config.yaml
n_layer: 16
d_model: 448
n_head: 7
n_kv_head: 7
head_dim: 64
d_mlp: 1792
vocab_size: 16384
activation: "squared_relu"
norm: "rmsnorm"
norm_place: "pre"
norm_eps: 1e-06
positions: "rope"
rope_base: 10000.0
rope_fraction: 1.0
qk_norm: true
attn_scale: 0.173
bias: "none"
tie_embeddings: false
parallel_block: false
extras: ["capped logits"]
init: "trunc"
init_std_qkv: 0.0276
init_std_o: 0.00488
init_std_up: 0.0276
init_std_down: 0.00488
optimizer: "soap_variant"
lr: 0.00453
lr_mult_qkv: 0.7
lr_mult_o: 0.731
beta1: 0.95
beta2: 0.99
lr_head: 0.00765
warmup_steps: 45
schedule: "wsd"
decay_fraction: 0.941
decay_shape: "linear"
final_lr_fraction: 0.02
batch_tokens: 131072
seq_len: 2048
doc_mask: false
train_tokens: 367000000
steps: 2800
dataset: "wikipedia_en"
Each number is 128 + 32 x the weight over its row's rms, rounded and kept within 0 to 255. Layers, rows and columns count from 0. Numbers have three digits each. The size before them is the row's rms in percent of the matrix's.

# layer 6 attention value, 448x448, rms 0.0681, rows 297-319, columns 0-111
107:079158098157129110126110109104119108121094145082082154152163162141130186197102146154185098159123140091120148119096147153151053144123177074191183056094124132142157161113186119106103131130143092202111084120140163134162105146089146074103142115107099141113116101149162124116152201159117124164166173151128131088117121143127061105143135144126
108:149199210173173152148152157183101144147142129137125133153137129141080133095136090089092113102201072119196112110164134093082103089160134137137127133147199162102112095142112154069106142121168139181152158171164127159131125156124113117127089132149124135090141007079170096168125131187100134114150100133146082114137142146137162154133171120120
100:127205169126146081111134100123175104123122163132164157193135172104141184085033132103142126094148082084091106129089096108177114139150102066104165102118155144188130127096098112149096138166086101137098107055131138147144122126115179076167166159123193210142115146099184123079061109112160194120136130103084163116184147107107166128113097104063
100:130162149109131131126160189117085111114194122126130118116145164094156086130149141139107100192100100153147147083102144143113128079104215076110142118169144129152065134148147118151157178136196116158096135115133133105127102078175111111168110142106143140105164100133143147167107127176114121125124136170122107107152172122117073106221135178136
102:156136135146139119134149156070046081086043106126122162110127090140141150086150146126108126119161117159130086088043108165140146126099183124131114150160153155148153158162112116131121148171153154108146136157136151137195175103150181147108146103171155164157087156074054138136118119124151149088092127156125092160138113146127209158087135128119
099:108162114132148155183054141073154147127131108117100128104081142099115061128179157167067138184116079141173110144132179114085183135115156083052121118120100153100109124106111164149127137130152162125169167125142095138159111105122109183091163142146072090160118168183156148137167067125141120099127082174107157115107137157175110123158163185129
099:123146091119111144094130103144153122163084085146104124146161131137224178068072021142105142094129153121072139115103107147190157140107121177180094138075158172109114149146149122120147136087082143072088124110149110133166158166082106123158101165107156176135130126198128161120096145135157140130118108165152189138122094146166104073174166134136
100:073120133163151113073164117089184173145115122145144094136184154141126098099133126069037112092123136143090114159160106079167112145058114138181102123152167144102151131125109116166139182095096133143092151181149158101135128132126102134108093100113135140143138128140126098056094131169130148078193065162085048163150193152091088136124154074114
102:137055125089185170153128141084079118131117136087155093109114176119118090181205145164092168144088170150135140116167133163130107137150135142134089086110124146091095145106114146115110127161156137159149187070138169123118106141131177152052148158099103072111164116145170110182128142188143117134071145089175161141074160140097114165118110147166
097:140161135110141077134109126110164131137117090084141090103155100115140181127093167120102156077169084084091100123129081086146191120130159135154173189169110111086117131035166216139122160187131213132159139120137139074079176080166162119117161160088116106189167126206149203050095131153096142133143150149083149125041142093151091143122112167136
101:137117117145137152135131124134168123074165156081128129152102123112182121153111017194107145069120083146111167141121110127174146084117135098100164191161191132143122155156086152161134135128133094103081124169197124153112070164147176095120131134143103100176103115144108171090164206141141115136119122174107133114161130116099136114107125075072
103:146040124144158153147135102122176140142114142123129074163133137071150149173126139146108153087109127074062164112143161139136117130111129183128160148149155119151071136137104130118148148202143163156080097102132145159075153134100130102197157117080113104122166141113107147105157201179135158155120148116100133159090118085097103109068095126098
097:164115139172128130095158100097131095096153147092125099156140150176167150144137134130192140162114089145157118111147124202107109138100106092133167146068037133153123139112085081061100119155128091148157101092126102122159141068178166119195122156119091209144110108126130119142100124120135134136112132089081131088159120117106160122064144140198
106:161072113132150163121084131128060114159137125113124129108220167121149067169149090137129115177113162150161145103120110138112134108115179089201077098072108146169097143152137125123142137150162123146139132169147140148074092149115149151136111157153157111096127146162167152120132099205127118148125144154213151107122117120114131131086160168068
094:106098047153115149138119046124161121143054151099055119165146156072181119126135101127125107165170161115171052098129089173108115160128156109161123080127125101102115154081069096087151138148156124162144104158173099124134143153176148100140116155191137151074143164120143103186139123086139107151145205107135112132119089125162129155165149159093
100:137092169151110154124142147072190142111146116208096102107128155171148099120097101123102138080110126087164104123159129083131157169119188148185124116174137126112149135122173074191142133201154117134114114087118186079112112160132155099159153083095111138105087140153100154137134108134058169096104091089116159129168099136124115159155147115115
100:148090100136171119124173181084118162114131100178127096124062133160102157155089151083089167102095220096128085132144076168103148091114079138151151104138180137110110128117092112153136081095126099148124111101155153129102086112077115068098181087133143109091106118076104139171164170186120141118144100115087159160153155112076093119160159155137
101:106101135072104149122149157135134121130074133171144079149094152138154045152156139174134168152102110111134111114125146118112123148117116131158114142193168137113110154144114130081167145131113140132117144140112181133197122130134136114124161079148123155164094079093194149139163146135064165183081125172171132140123121144124126135133147242165
102:183124149094142193181113164139080095102103119116113192144141023111100152154091126125122123097126131116124127142092106103071182110111097170159141121153182113070075069124145112069133147137159124206104139124126096130150138147125158084134134149122115079127140080133111154186158169133075108193109135071118118188115083159142172155124133095131
103:149111128117090092127120112125178180162161135178185193125155144121138158124105119080061047129161130128104098136122122143124112113147090140150167135119161146107098108156029079105122161154124144125092116110125113158104094171106164041156198154107123099105207142109093157122112142086117113141107155085151164113151109089136146111145179142113
091:114149135090164098177137092132144122117122101084124106164108184124148141163098132156092169119133155161184172134165123151174137207102070070144114255115162086160143086146160214218126143103205153115131123111116139130142111075113153131064160119083136087163148127173184148130131121135153166117108106103142114154103127100121072144128088106189
104:076114198137160098144192151133116137129116170135158071151101145109082054117158112103145107145170177091149175141158117114155114095150148092183133176111105103113133122065153165124134100104060113090169161107050122118151120098079078144078171036155110128139136099180174170022157143148087116122158083139156111118136153142157078146165130086078
121:111093087091144159140162091156231163167156135191127095110102146063146119151133106137079157099101129104128152155108122056146109139143145129138171199119161133144136105104168169170131122119158148103089134177134114074101109121128102093167170130129128111080145112124130118119117162129111146138116084167128150124141176093104121181136095094118
# layer 6 attention output (transposed), 448x448, rms 0.0617, rows 297-319, columns 0-111
110:147191128112160141096100170178112111118123101140190132143148123103130051076185174119146111163158159121111149097137167113088178139109110161052050121112134134131159127126088178118117175088097199135158105193088108105155126114166126164167141109089171080143143082087130140165096130125172113067128172113123121151112143116115187135142155146073
110:117098120087130121106155086100102117116083142156119146118120107116110125151179121205169127136073152098128172144132071086140125147073070096142105086121097101133145131128104108191165159214119117053102155118125185077121139146120143075157080113109118176103133208148139134089137130125160117158137156110169148144112122105110107117083147114165
107:116136196114153192108129175135085132137155129128089155110123169135133128158220139157178139109134110124117134187162092113148217150122147085118058157138120109081105136161192120059128148112210185067185127210137114133166177165120109113121153130118098129119141068152131124157198112131109133155135194093123062164139094111148161102112194158141
100:141126119131122219095085077114172139178090134084111142143122171108135152127150169093153179126130177083092097116109154149130088176143111148160156086104111131133161169126157181146097089086157120200068101087170156145117197092116162151103142121146130118190111127098098124141147137079177105080175135065153129127117119096135196170075106084202
104:151128124053115136101176136119163158171138155144116102108150209128157161124142080133185173103102123125151089153171087127147114174080021126176167098136154123128130115061134164085143091173108120121177104167090088079071121146155127135083089152105062136109143163190149136128111121149109199157173128079178128120150134093089087112116096101182
106:152075153103119153100165113151137168103152125153139133162110138189114162184109163111111166063114191156143137098127038133156124129147128189165105155122103136158150117112106091094175076161107097144102118101152183130128077129156145044222124076154120189076112103098117134099047205129160096100136098075102152165177105190047125133129119068111
102:160131148114145151137119135108076095096191119162145127089114133188110113169166182122100150122101134165149091143120107124101122114107102036102222094165104124133097135158099080109111143146121144138165183181073215119102092158169122099095144119168132037093132100143160160135169088102145167110143124150053109094167174115109224155114162167124
103:162172171107118107150094132153097083150115180136164118129182106130117169150142112141192137199130134096107206111086157154088148127190103146114132121124106086145085126143180119103092129113082117112175120075105122116155136190097140127121172076117135126102141165112155146172087164103158109133111155157203131119083132110175183074148116091157
107:106116113157149100114124114203153152170150121164136107120145112142162156103122193105100132115139121109133169157121163073121077174127125109182162173195185141194146107153126073193178092151148091133092070129125048131172091112127099139180091118120157212124105120178078117121103136099182139140115075163119119099198095102125025129099135113147
106:104112121163109129138106156147096102161177111102145135134142151121075105137153145134114081150110147174103191135138166160070057093167140050054131120094127032128102149170109121115142106076117075182080131158119091148106137149139129137162123125070152136168127117115105095134120129126119080193085152155156061154191085131099129141135147111132
110:102117085173132128094101168158095184187130102156115175121137082161129130128125182124154113176161130125159107196123167097091085167110146157111106110062135156085079124152155101084124121150088099094195110104104176118167066117156078124146085150156128067093171144071114129153132081115126134139100126078164172099088113101066136134157142162136
114:111197148128097151140074110144057113135168099093104117097152092132099103080101138172085136131088083120112080149092153131107105133096094131137162113126120120135147151131084115127162142082123148178201103126108083111162119099154116196129154177106153148153103116147136147125162089083113062157074131101138097066195165179130149161186169140156
099:117160143076175092124087178095104097184144080128090154090117081120182149156156100125129150146158122137124120143133112101163151097129129185098113161154192136078105130116162179149123083109116183141069145127095140133139139148160170130113102133080104106175104121140097132100160136178122115145180159137129101132110175086159152188110128103092
111:143122127069172134147128144082111140109144170134123156153045158164113183126115129153093109135108126160149125143159146140160137147119142253061160100142133108146119081146092130139168144126162120138078110101104148097112136163075158119131101081107134107108192145124074071080149158100158127067084095149071165120116096123107115187156102126140
099:116119134110150092112150236147141060158131138131154159098111153153072155181107173124131143144110100146115187205163114140140135077124160102063127187156143165133152137139151136209080129098127117092133150108126120118132161136085099100130188156135118145159099164121107151130110141167103098075126102084145174158164177119200160073135115095165
103:178182091119133069139081140104076146128116101120126179131126168095095141123148112146138119119147122188107159144150131107091125083128056144120141153100093144147126074112091166146187132086062124153105152125113094139114147165108085097130128079174084071189174083071097100116126142160121114121144157160106166107168143111130110117090099143139
105:128164143168168141137116155181150141118108114093134149105209142132125133088145080153057155107117116191068155152171153076190091153083102127164090146121084132119128149111104137092130117170081099129139125154106143089156092146169119163128130156153081087181175099112130140146103081084163135122152136082149132099111115091134173128073069135131
107:154147103128161077110118088141139176161085131104136134119157145082131148134072104093112098122131159204182124167115167093119056087100094152084147081043103133091119155108162161141099092099108148136074151142161098083107077128090101154167131141127157145117112171192114107168166124178144125096098135085098092076133124119118137129171096072109
105:124157049159126119091099085073164182149103114144144066130129125142102163108181145139127101151151143137166115090160162131205108178153138101100079127112087068150136103109104136110145151146100147058147169163145153151095174071092111167108097122090176164120094218128130067145109097090134113107150150122144172089119108095070157139117090148115
103:088190064218106149107155154135013100091115113062061127086143153104108150094211086156107183150070126157082100068127155068148140114140188194066122118097134130091185101117125126127115138101155119136150172093113180112157116108159136192121067104154090162122078075117158111121180092113145128115119119126151131121105161135115072084180100105134
099:180086143168099155128128093130130194133173123159115176133175045175104143061105105068066112116140126157131126159132150119106140081133096161136126117124123156133102145142118109091089079111084078109074128112127142120091140236116157154193134133124090105133205098148142126135107162107120147160153153136148095160123135154077117113128114122096
109:161104100087089110135085149127203155131103151098145140152182082108137174139132106132072133100109075066100097102114152108073064167132198151103118103185106135193125130156178104118119185132073105095083090104167145130085136135131154128140137137132138148140170114110074164183094138113172158141141140132097109116160117117109120103126149192187
120:138111220204043096088178168126107129035133128122090155161160148134113105115080080154059109131132115161122105146121153141111111104091181122140132093152096135142150170127104064096130118181089111139142120089077142155100167133138166178128132126132118107201092130125191137118098139113110145125126063079134139164172144060185098109171148130164
# layer 6 attention query, 448x448, rms 0.0645, rows 320-359, columns 0-111
118:056124166136150146080170107149096092156133093175110095071119108100157128112187170077196091109145117187112098110142082132102081088168121110116184147156083116063108133093123113087154100176147081144127161151171097144080095115210070086124071134093149078095080112073110130105087131080121111124111136186172088163092163169107171133141155071156
090:160119160102097171125116118114184137130152129121101121217100142053148116105158112122112146049124105118118101135109162151159173191085114154201165058090152191137096135144133106106112180136102131159103112100128136095158192189119196184175162121161079137161174172155114122143154158135182096103128108120117168091135105091147095116132046077077
109:191085101088112164180123145128080151154108113134165172151098157190093048143121180111126157176129133113134151065058183083197121138114162122114084151138174130118224094146136158101093113108125157137132181123114172168142122128156158095182137114172112163139118118149166150162131183133138134163094120053119129078140082047123140178094159084114
094:056143083113123164117180147146130068163123088096132107085115143108139103127114115134124117160158137213113125094104072169086111115221087170112199055129157071126076097127120115143138071164129180159128106172194121092057155155124124148115146145146140098121118135183126112137124164085094101147136143130156167144126135119106134160149137102079
096:121146176081133103116164094152160114100118084131164123081156141085138119110076052129097157078147088138109145115178136120049091098209058090103129122118096061142071204121132105154140123150123083116170130148159097133093118142114147143157149183101160047109090108129153113117113103094100087177065136187137128113093113164117143133127151081077
094:127051127145101141184062083186036144096138126135134168168144126138090091098101143109193082118169167157161128141103176120201098149087086087099149182130167153093190092202061157098167106109151110135141166136088148121106121144146061120166120124145080175151154121146121056136186126174125109131140141081127105094108140099108166123082099148154
095:135034087151100188145147119148109099073145111111135140189078135148094119162108121134119114177151147171121125098093119143128121072121109058030151165144166125108147093079107119097136114097149131129112089139140096082090136063182124144115118135149143127119093102082159138066091087147114161142161203139168089117083058051103120135130132105108
097:166163166092134053111154114055146113132080121133143145110139142094173128062133149147144127060075140128153122166163116120069110156071089225131137130078079117097118114131116145185131143157108116166154095101125128134107055125087085117081161148080099132085122119139114113111070169171089135130083116140126117160127127137119152161167149101134
093:157133145142085160102107143164066125115127098113106118126135120161124108166128132144168146188112099131075138088120115110139152056099137089150121108165148078109161087109183148141136125074058160122104097146118160088106155114101115170137118099143108183125096091134170096172110087123085125112194083084188117111148136088129111147092158137152
102:118145147115127145100168191104136116137128146136172097159157086069133147134151154126128093091136117136170176181135123167077126156123124217109132122106140129089122109143129091156127115102110166133121153174137155091167054112154164064116168105148153123107161111157137101130123172107198125171147196154067184167119167155122134188131087145152
091:151170111115128151137107134164148169132164131101176136161095126074090136086104118128102192133159138101130099135122131185125149211132165160133136149156161177185079131125177133122165092126102091134118166145156160098162075196137107145075105149098097133174165119119123140143109106087156113107164083069121116135152109085125114094105150090097
104:127128149119095086159104135144139097124192123105144136134096092161102190144124117107158112120153174121165175126079138106073075092111115096124158120137121150094106075138093109156194120151085131093147123162127121116132096098085075110108122119209085156121131130132197047144153118123096131160107174114083131125132085133143133106158130225163
107:150099132102130093058099150137113083111100085123119149079098126162125143139157119170112121148156173142077124187153126070155162110103085124099136107109152131119138094117121156101184080158152172111025192158116113172130140160156092139079123089087064194162095152151104090095100142145123151161132118125163128125165130107180162143104163102151
107:138188133162142086099149140139157144146164118113112166124085079141108043177150148131131148124127147158172111095124115093131060094124148093116121064072134101117168154135085127173097148149112117111200129112121104134069139139123091127167147074150137133147166160217119120108075097128144087153130104147095162117109111093143143143134131114153
100:156152131094134143130120119152087144135116092168183126076104114108105121080115137161147147161097130155161123077089191118185140065134150139085073138154221164110138157116132115083133136123180137114155145140140145157133174144080128115115139160104108161066156153145106068165084146153109116145121132090122171139138110090099159114130178205160
103:102162142185119079120108130101170139131105097201107186116150112151102099156134075099133155147102082153156129143124143055110154109138064114103146104074149078137125125106157129144089173100107160129118101175185117149068078127132091088146122134174131177078133137167158065129187181078160177164097085136110136111126128087129138146108141090164
108:164088109123159196065130131167119080094132207133146090188140089072203132127114162099154150117148131121137094134115153197165159145123170062143105124157138142153139076114158175117142152051141087169163087209126157125153117127101142089163158155114091080099136135074124184123117116119155198175165107149188141095073149106139135155082080122159
105:140149101082110113193132106140085182098164180097154185147169107103054171077092139129121150125124114075168191129146151126110096125111124107115145113138146153153124128097149118110141170090144062140105087143170150125180088145170154088047110169051100084172117097120111170130110119164105126092128167163103091135152151136123128075148132130086
102:103120121187120138125123224133152087119090079127062099132120142081192141145130079121087109119155109146156134079103125164130187086142127086110124162117112103130128102101123101099143144156127142100130097227126174109119096096121136094167108105141188186139106140142177109159136129130127150149119091153128174149143209111176172105172181151098
111:082082121185071124142108118169130060117134192137124117144074144100169148092097117091129123065118104123099113153172068101112198135186132181130130153140146166145166131104136127057178077137163132134112127092124105108123142114158122141122110101153074063104110069147186137169141139111126115113169103132191143180189161112102120055164131172154
102:137195110109116133122208116078126126088109128112132153099160140155083146096111121101135153161061156118207146084160092128078117128092090099127141154172144184092118132163118040171140148110100113138156147153185191109097094123128032149074133142081131098166074167117106169108141130131101159153143126126139062132154099147096097116159080130160
113:077138174087117159104167110113082097137097080055067175115122144106136120133129139122116079203147118169100178150149132129160160173155141049057112148157131202074088112115108105123117065112112144166092115173167146121122154131090112111127102126136121151179116095073210196180173116134108134169115102117137072195138119085135134153070201141130
101:141125091089140170081166180148146126201140130083119089163144111079187104094156105084112126116162151141146109094113172145189120135121194110155114084096126074157060123115143210119149142119116107151113137136115143164081144180080070083111087162181119102114155155078142075128145140104162142151096177123126206158189102110140104215081144102093
106:067086138119113168187104109148139211091158094150151104070088173126145072144124139138153095129170140080102169090111146168122140121174106094095157146096070147164150097168161114135188089139081114146125110173158048133157166127146174136186171124109153094111137075125152121148140131143164059123090123158187121106096101119147147138126201094065
104:149100084128121131122165123163062130084132156138141106135165108125128194092159113208123144149101124107123067117078135105124213094124076045094143120114116128130091103098147082096170108158122115097102102117168156127076104148136138103134192133114107089150123086167081172048080090143110176156105163134100147167086132198104127088122111179160
118:082076189131130111199110093158144111087112119137119090141114171139101094077127069136132122066179067112111135163098131109127144098164083132171182157137110177073133156099185093144172150087079089134151121113084088098131081140185162135162174076116100103143083070164152153126103130136088091161134122131173095145136118135119105146121173068112
107:129124120104117123082162117103146119155139129057116118111136114088127147127173150132130153155040153217162117152106136119157096076146134151131134105109103150103069157104129132164089175126110095179165139246194152156115112093148151134169138150116123073136155212103124123153098120133109175112189130084148077115131096132117113096118138110124
101:120158082174129147067088132106085123119149186192160163124110141077143169089113132133100126108108133098162162114116125156130089118070162159102158096126105109119065171171078145054090214177135062193136085210192097079166120092167051176096142140064093094127093096150142071185145115118158116133151130180126111126161123104105108105199114114172
093:120103104177144160159131081136099108182073111084127072104138099095128163141202083138091108085103075136187106158132140136120103100168123127115118102091098060201117123098118174153154124130097171144136157090091159112104146119090076119171156111164089065169055108105101171134152133131126096095103148173060122092118102165107099077098190125105
115:125093123111149145135152139082163167126094133138156151123077180124087169149107109177096150190118148063133110091070104028100149137134134113130142108082118076181131068110121166074190134145139135147063107108118147118076164118197156146129133122129158125098141088103166087102124113070116087133122124161104116132100104098126124083087172116104
108:134167088071133141135145127094170087143157099105134164139165133133090145116127066080145155146145119119202140133102142153155142167125086154136087068090138169130145091168180151121083188203177133104116161101119170140134155123104116154145100090081120183178209096117152141118140129168132146169142150144102086092190137147163126082102160140105
101:110099157161122189212144104132144205110099156157127158168111115046084078117137097142143087108113162182000115157159157097132097105122172150179125163154116139131137116156145084106139159130073142081076138126101130151181127147095112109171071132084210134147088075106192112170158105180144051116089119135086124124128130075116141191169181116108
141:154071134126148162145065203177065129114132109134137135116115188115094082164073158136150138226153141103123133096107167126162117142154177135116091169116176131103194151110125138114101134070132187153136155098108128142138109067134144107151125073152142142163137122140152089202126146154174137159087091048149153145150093116146108125093118102141
126:110192111198113106096156098097177121136147112191123096101134081091164186105118093128127099078102135117115120140139086126073128115104101156119172061164040128169059164152137053154116164181104084096111149107175107128056087152116130157122147156090115091082121116126096126107156093106126175141133159188131102160103144161148112097168131130091
094:206163145087102097074146060093067139159110140180119156174136145125153168173149070107139195071133137069125101173099210118136154120062163127168109106098098084154128099120121162110115160120137166104107102101088248108156175134124161172131180129142101154146136097174079150162168148133148161074127119104058118136114083136190125109166107147135
111:118086137104156120145127138185055167124110135150136113103119121158149064161137166122107078179161135154102142113140116117174143135148109082135105185116135127082176172079114106067136071111120128138115133169102125155178109177188071174145134116157181149162106111086103111192131148165176133126103104069211127150129062139127126133101095118163
104:187038110120175199123164120129113188091089052128135153141104115157118106170104161127094157190148103094121140105121135133140161144133214116098114174111217133127149101141119095077121107151155132121114122147134098130146124073119093110122160118165152165135148132091139129103163122154142106129132120112167103152122140104047065187128115067110
098:197221159131127097115083158082157092173122172102077095169113083099109134106162099112127187120110152067162115092111119117115141139093092127109142072135105107102085112175112181108125137136090082133129136105096124129174179172122160136126096163206080137134160195159113111141163123113174137102149133145111132126139104120157124160085130139146
093:160141174161102088184159123130115076190137183165110072112115175183149155134121197197166155097095129097159132155075152124130167100110150078165109106179089138122136118131165139169139086119138117099095142127049132125093100080129158128175110107114107183125140178134086083133120129142090193120143095177135091067132092119173111079147124151173
101:110110159182188192116135165163193145121160059051151141087076169104140106155128161157155146103143091163178120086105168187130134156178189131130173141148164125182037116130110114159099154125124134156190073192190131122180106139138123092121133109143133127147150141112101186140123138122147146169104126140120163125074110092171097136113105073103
# layer 6 attention key, 448x448, rms 0.0642, rows 320-358, columns 0-111
119:112147143153157096122157109129186100103134076088056171124199101151145134125160127121125132113107089116106176133086142123092145094198057162108084159108120167122051174169172119141090109116077156199089117147129133148182091108121091125115178134050157141106139151124124102097109135119094186126114076088086086088112102073153174140078141169164
089:158101131121140114143119187102096184143157162139183165064100142128049169169101138127140106177110151115123130158207114125175105119102197110185151113115150076149183142137140207169198138100149127120186113120152094096103154100160168148171102137151135126120173109128161159104086133180142147111164171155135087135160125144065160117130175164116
104:099133159163187133110147139127167200117130166139179095056122110101128116122132075101160140115102127123103169187192138100122116118055137140161146130128086106155112094134151075148176106147146144129171159083163109094106120140117131117141168080127178066162087147127085153081140123113098161144095122187153129121102148151115148091125084132139
096:133128168112152081148132079153171103118130082125085140157141097119130159170137091115130124101148039179078159122184123122097103087087089143116152136146082158087086169051162124130105141161091134136131105123050180117105138134123153176153158133122122116141125087115143146072142135096167131098103144165086121041111209135119120153131166098164
088:102097136162155154109109081118096151142171112123109138240143089148190160119123156145177169135088104147130110146131111102149124126113146192140108113114183133106108083115133158108137157096087080114106122183113170101085097080139124163169096093137057159082090138150123081125149139104180132140142087136127142083128121167103113125131094066142
090:146096129148149164147105202063151071107103126123097172136112133136152077159133119051143122161100174117158141171134079203142227156116144088105093136148144088115131098074156109135113089145133134122116098145191090072140083084100150150113107106094139067108191119122091111124063105143102118108144123124107124133189047135053124112086100137058
098:166162121155106124124144180105182131112089149146118118088156145102176099083109171132153129070130122111113166192167196127172171109094142130127160081116154126114151124155102112148164167122132080082127096116134143134126161105097111179117122134184107064121139093138144151194133070121184106116105067135135156162171041138131091068142038134128
093:070147165132091092115077094117177081164138089130120165126155096093085165144123156125152115084195096084110127079107107105143190153114076114180126143166139120069133153065109060118130083111093123165169155156098131098169122142153182169105140086153110161134141085195132131178105114106161093233118129132102164124107218111146152102152175119083
094:079129125118100162121133178085125136095124158118095139095139113116094143131103132120171168072140103078120166154083088166095154142107167097140139161151121194142184154182125178154113104102136095123068132134198098187097070109106137061063047155152135125087134178115118103124128168095105162100106118136041155204125125115109179050118107165088
102:092167117070107156090114117146074149194141135089146143098165140160085148150129101143132120172221107120136128100100114121116126141117156098119095160151119081130145167131103108157107154170143167150123147111124171053127124156146134140109144101186101200175221110141113175179176118101096123213111111110173104116093144077178126131171195114156
100:095096129110102136155133116129113170170113123092118122165053180113193178193133104113144083179070079129145107122101124141147143071155178108156117157143150144127120131139155145139165138127111062104111089107100121146120152142191170112145144139113131130139069177099134138085087185201175130126162161131138131123123094155141151147108122144146
105:123102095111113123098152189031125142118169100100067078139169114173158086148130152183102144135071119163097130041155116102134114173107123184125136141052139053084103061120098126146139166120180100189148139146142122152140081102161150114139185138195114170100207114136141155111108146114111089116137132065154103102171183143134177118164070115123
113:158111139112111095133140080151095100172156100069184129126151085145108134102049110118099161139151139144087074073127120126137118162147178121199107168158145138092079128134146158099161107147127115170138182191147125149182147137119143165155172117162119118185190144108145124161162143143089092190149161144155052116115152114144099176118166144148
112:124178138089123092138121141111111080172212158084064107153162112201137100069143075103068127145134133109169059157118082152104069159070137134196133145142155151133100119122111175154083115168119145164143141141119153139145100122129127186112113159120144099113164127104057117113087179141101167108124117066162132133117148163129148081122132100144
097:136122094151171109088125149146094153084090129121079173083056129114117066100209151142153114101155111123119130211119121158123096143117055117117093082103093108149134150096160107133127080126100144095105137219159118157126080134060157132116135081161135118160103129150135150122129099135124129128095118110074119136072166137074094110113111093165
106:173143146137080117062094153141152127111172128112181149094125135105129134118069160202098142154142165060081161077155081123123102094183111087174132161065127076089144119094100160107092126128173101128163114119160149128174165176116113149092184098126132124125126161112143146171180162140076095113122172111110129153135142176167091169237141177129
113:095134184112115152174081090148156106138095175141134123198111172140116200156115095107117140182115102065166183144123141148133139127118086172102079074108120144119100183158173118113106107133099132141101132107125176174138117087172141127107130157106155117098066145138126156127075108184142130098148074136082127143063149099137116165083113092132
105:141079090137124109071127121090118154129043150169106130137090138135158166095157112153174092130021119159111082113102165137161137112136116097105107121167137118144092151148188096114089117113099169149127194141159084092119153116160144110134111130134076153093065154150033171157145145130136102090095073043115157039081043145128145040122068105180
103:166112118102110128108148101092060132125165207114135135179152104115110131113075132176086181135128079146119154101098098057114105201108132127141135103084135082183147168105131119141106162161132136089150155117124177151134172152141136105148088132138124134120150090065174136179119196183145102069172138075158154098125120110096081150180122190132
116:092151140109125122164144165084131100147078117115143100117154132077076100112093088109194180116153140111160141119097180156067128089128090148070113143144158115098109151095163104168143158082118173125116130119070156094146090126120127163154142071108141138111117079137149126064110116147138082104095086135175153148171182173073098122184141105096
105:148147095200127141099115104144120074120137144110039085098113142075093141120139190151191101062147103147176089190163137132153131091184137140091163096139100106146081123057086154139092089156148131098142124162152140119127185116059117171187124135119118133123110116122120050115028101151119075099096123105059153125060106201107128071056086099146
109:118064092107101172100115192097110180109166138169114118170154139121126133117100100101101172141120134173123081151129165145131138189108131145227093120124146137151165105095122091073141177183117151177162120129149164090143152156139122096127113138124064144092116090077113109134073121169103162106255153175119136126175106107084088159104139124142
100:101126200153145177110121137110096123103186065099124160089171121165169156181072160190141162140115146114102163148164128137137047159158121157145179129086115151142149186191142135131121164148156154126162116126139175113119133096166145093134140123108159107142094159147143176136139132160125118113175123110110143126111136103109151141140083155158
116:119151103083136129183141155132166110150090186126110118139101116139127097082098088121166177111107090128137111135075144098161067076126170155121135147141146091125118104192107175096140156134097132130154097083206095098174126123101092109118143145129160085112145133111066104156190102105138144087146097106128105085172106121154148174164115145177
114:131073130121121108115164116170087110084076090116132097168158148150134175111166193126139139105171129114168093101164094141131156201118094110136105139131094071191148143080091109138153160145109192124136127182077162080125131142135135140110108129134067113121118101092138154154112127102147104142175115174148155128101144119042086085147156091080
124:115114118045147121203144174100169150106110159128137135088178131107120080145101106102178142165118132120092117112098107134084128111121100146101153169180156117157148094135135161124199158138100098149139124108098117113178144075158130115106128096146090144108198108143115133122149081128175120117087076178096067130159141110078030119124132146137
114:133106120119133146011116128224135157138101094161100168113126119126149124108097150108171087158168124164124138094162095142115095193072043087087138127134105161201174160113140117131115133093157122097134085098187106083121088149134100173060047097108145133139125115183118075156116140165131120198111153125113134205106129094131117169103105107210
100:165142122145100108153111084104174176134118119076108122130168110144127165100063138147153111109158114082128056144148103112126084115159086065155167134152221146108156119109141135172124161060106124070173083099078116139093208114101131119110138087119139100105096144164057155121070141115133100140122110111133176170116094182102186130145067115168
097:148112125128141161108106166180116171138206101140108102152127125165116162099131139125141130098104164146164100132122044147134118145126084127069134117143096143096114117099149141190157145136141104068156088180159168142047135115146180170113106179071180138101163086198098123168121148123111147163105140083118105111178113105165117138176143135131
113:185080096159108099146136108151115132140077093182160072156146095157155070107086123081170101114114078145102124159193083139142140161137118166063184151092100108119073192114091133172100136061076102089121173109108097084094113111135118120148126153080109071148106150104140101104143137148190169084152135148155143163211109122069091133229093151110
117:080119153143215067165149116105118156144096145144095103176169139092116145150148095180110134108125103167104193147118184099172137102136171125140106172097114199120119149130195087171118158103119104216108121180133187131111099121126140160051129127202125096146112160139123169113095137085153121092129093094116135139113143088193154097103125117151
114:107150123082087129120158182123124106178185140153106098149153122134079110158119167130076133102114138097186101075115118136149156189148192111093158127152103125062099079105083134124135105094144124155103121113113143083133140115115138125155134167103107135149172099124130082150158118083151173153181168173180087147171065121079137123171127127073
111:121135153140104111140159121035112180158161132109173105151122100080139118142141086097147114100110153093127096183202149134111145152065169094124163106162112128142138122147144108159214117149185154129145140073132120158091171121136118152115075106126134102133107112103082131145115077154145142181162132131129150151091146106083081098138134140131
108:130128102144113138127163074167125089145122093128074170158189147174112172116114183229123109154154129172131119094111104169158073129156107137103120177120133118076137158098112108119120142123135121163130177157114127134144124101138114132144115181086080146106157184122133175187130119087106128092160147111151071143089086156187143143123135154130
082:118112066120169191158105182147108136131108144095148102122061116124126058093195125087170135163101138097175147140177082129183191122168206106106121130148180156173205134132078160130154114124148137073172182116165099154126137072127112134159163072069113133134154150095086121120104119105148132139126138069169123146164158124133215094149128132127
100:100141133157132236156127141138175110161081145101157166053084103119180129138118069084120135145074117097154108155137179138026176062123167161125162109111132100162113074136154080098119170129143189114099107141137158079098129120091104157154107133135142103164136106147129117087154118170144121173080139167115132122111149106059094118127132147116
102:133095178114112169149178151150127177126072207187160118147135133117133134088088052132123116109114134129078083164122199092124116146118108130169139120169134089124144169156156112153169163108096104130143155135148153058127140181115116164166141101138141103152083123188171070128141132082187140132167136150176182120114035110083096135138092174122
110:154149092152115168151127161125130158110230145115100146128118090157124160086077151121090144122109130159063086044083142116188092144153200138135136115060164129097147122127119125178136086090151120170164140114135139101098171126104131110151113158093073208157140140153106142141080180186111140124170128047132098117149145170214163150115151131117
095:083071090162105116102133188148140107050104097074131120132144142166102083148134151101159159137128182165111157116121132137099102054126122172099149137121160209142085106079090153143105118122073134104116193127121132183141148088148136107152147076148136110087213075157112147138091144080151157086139103134152167184112104141135154130138099084077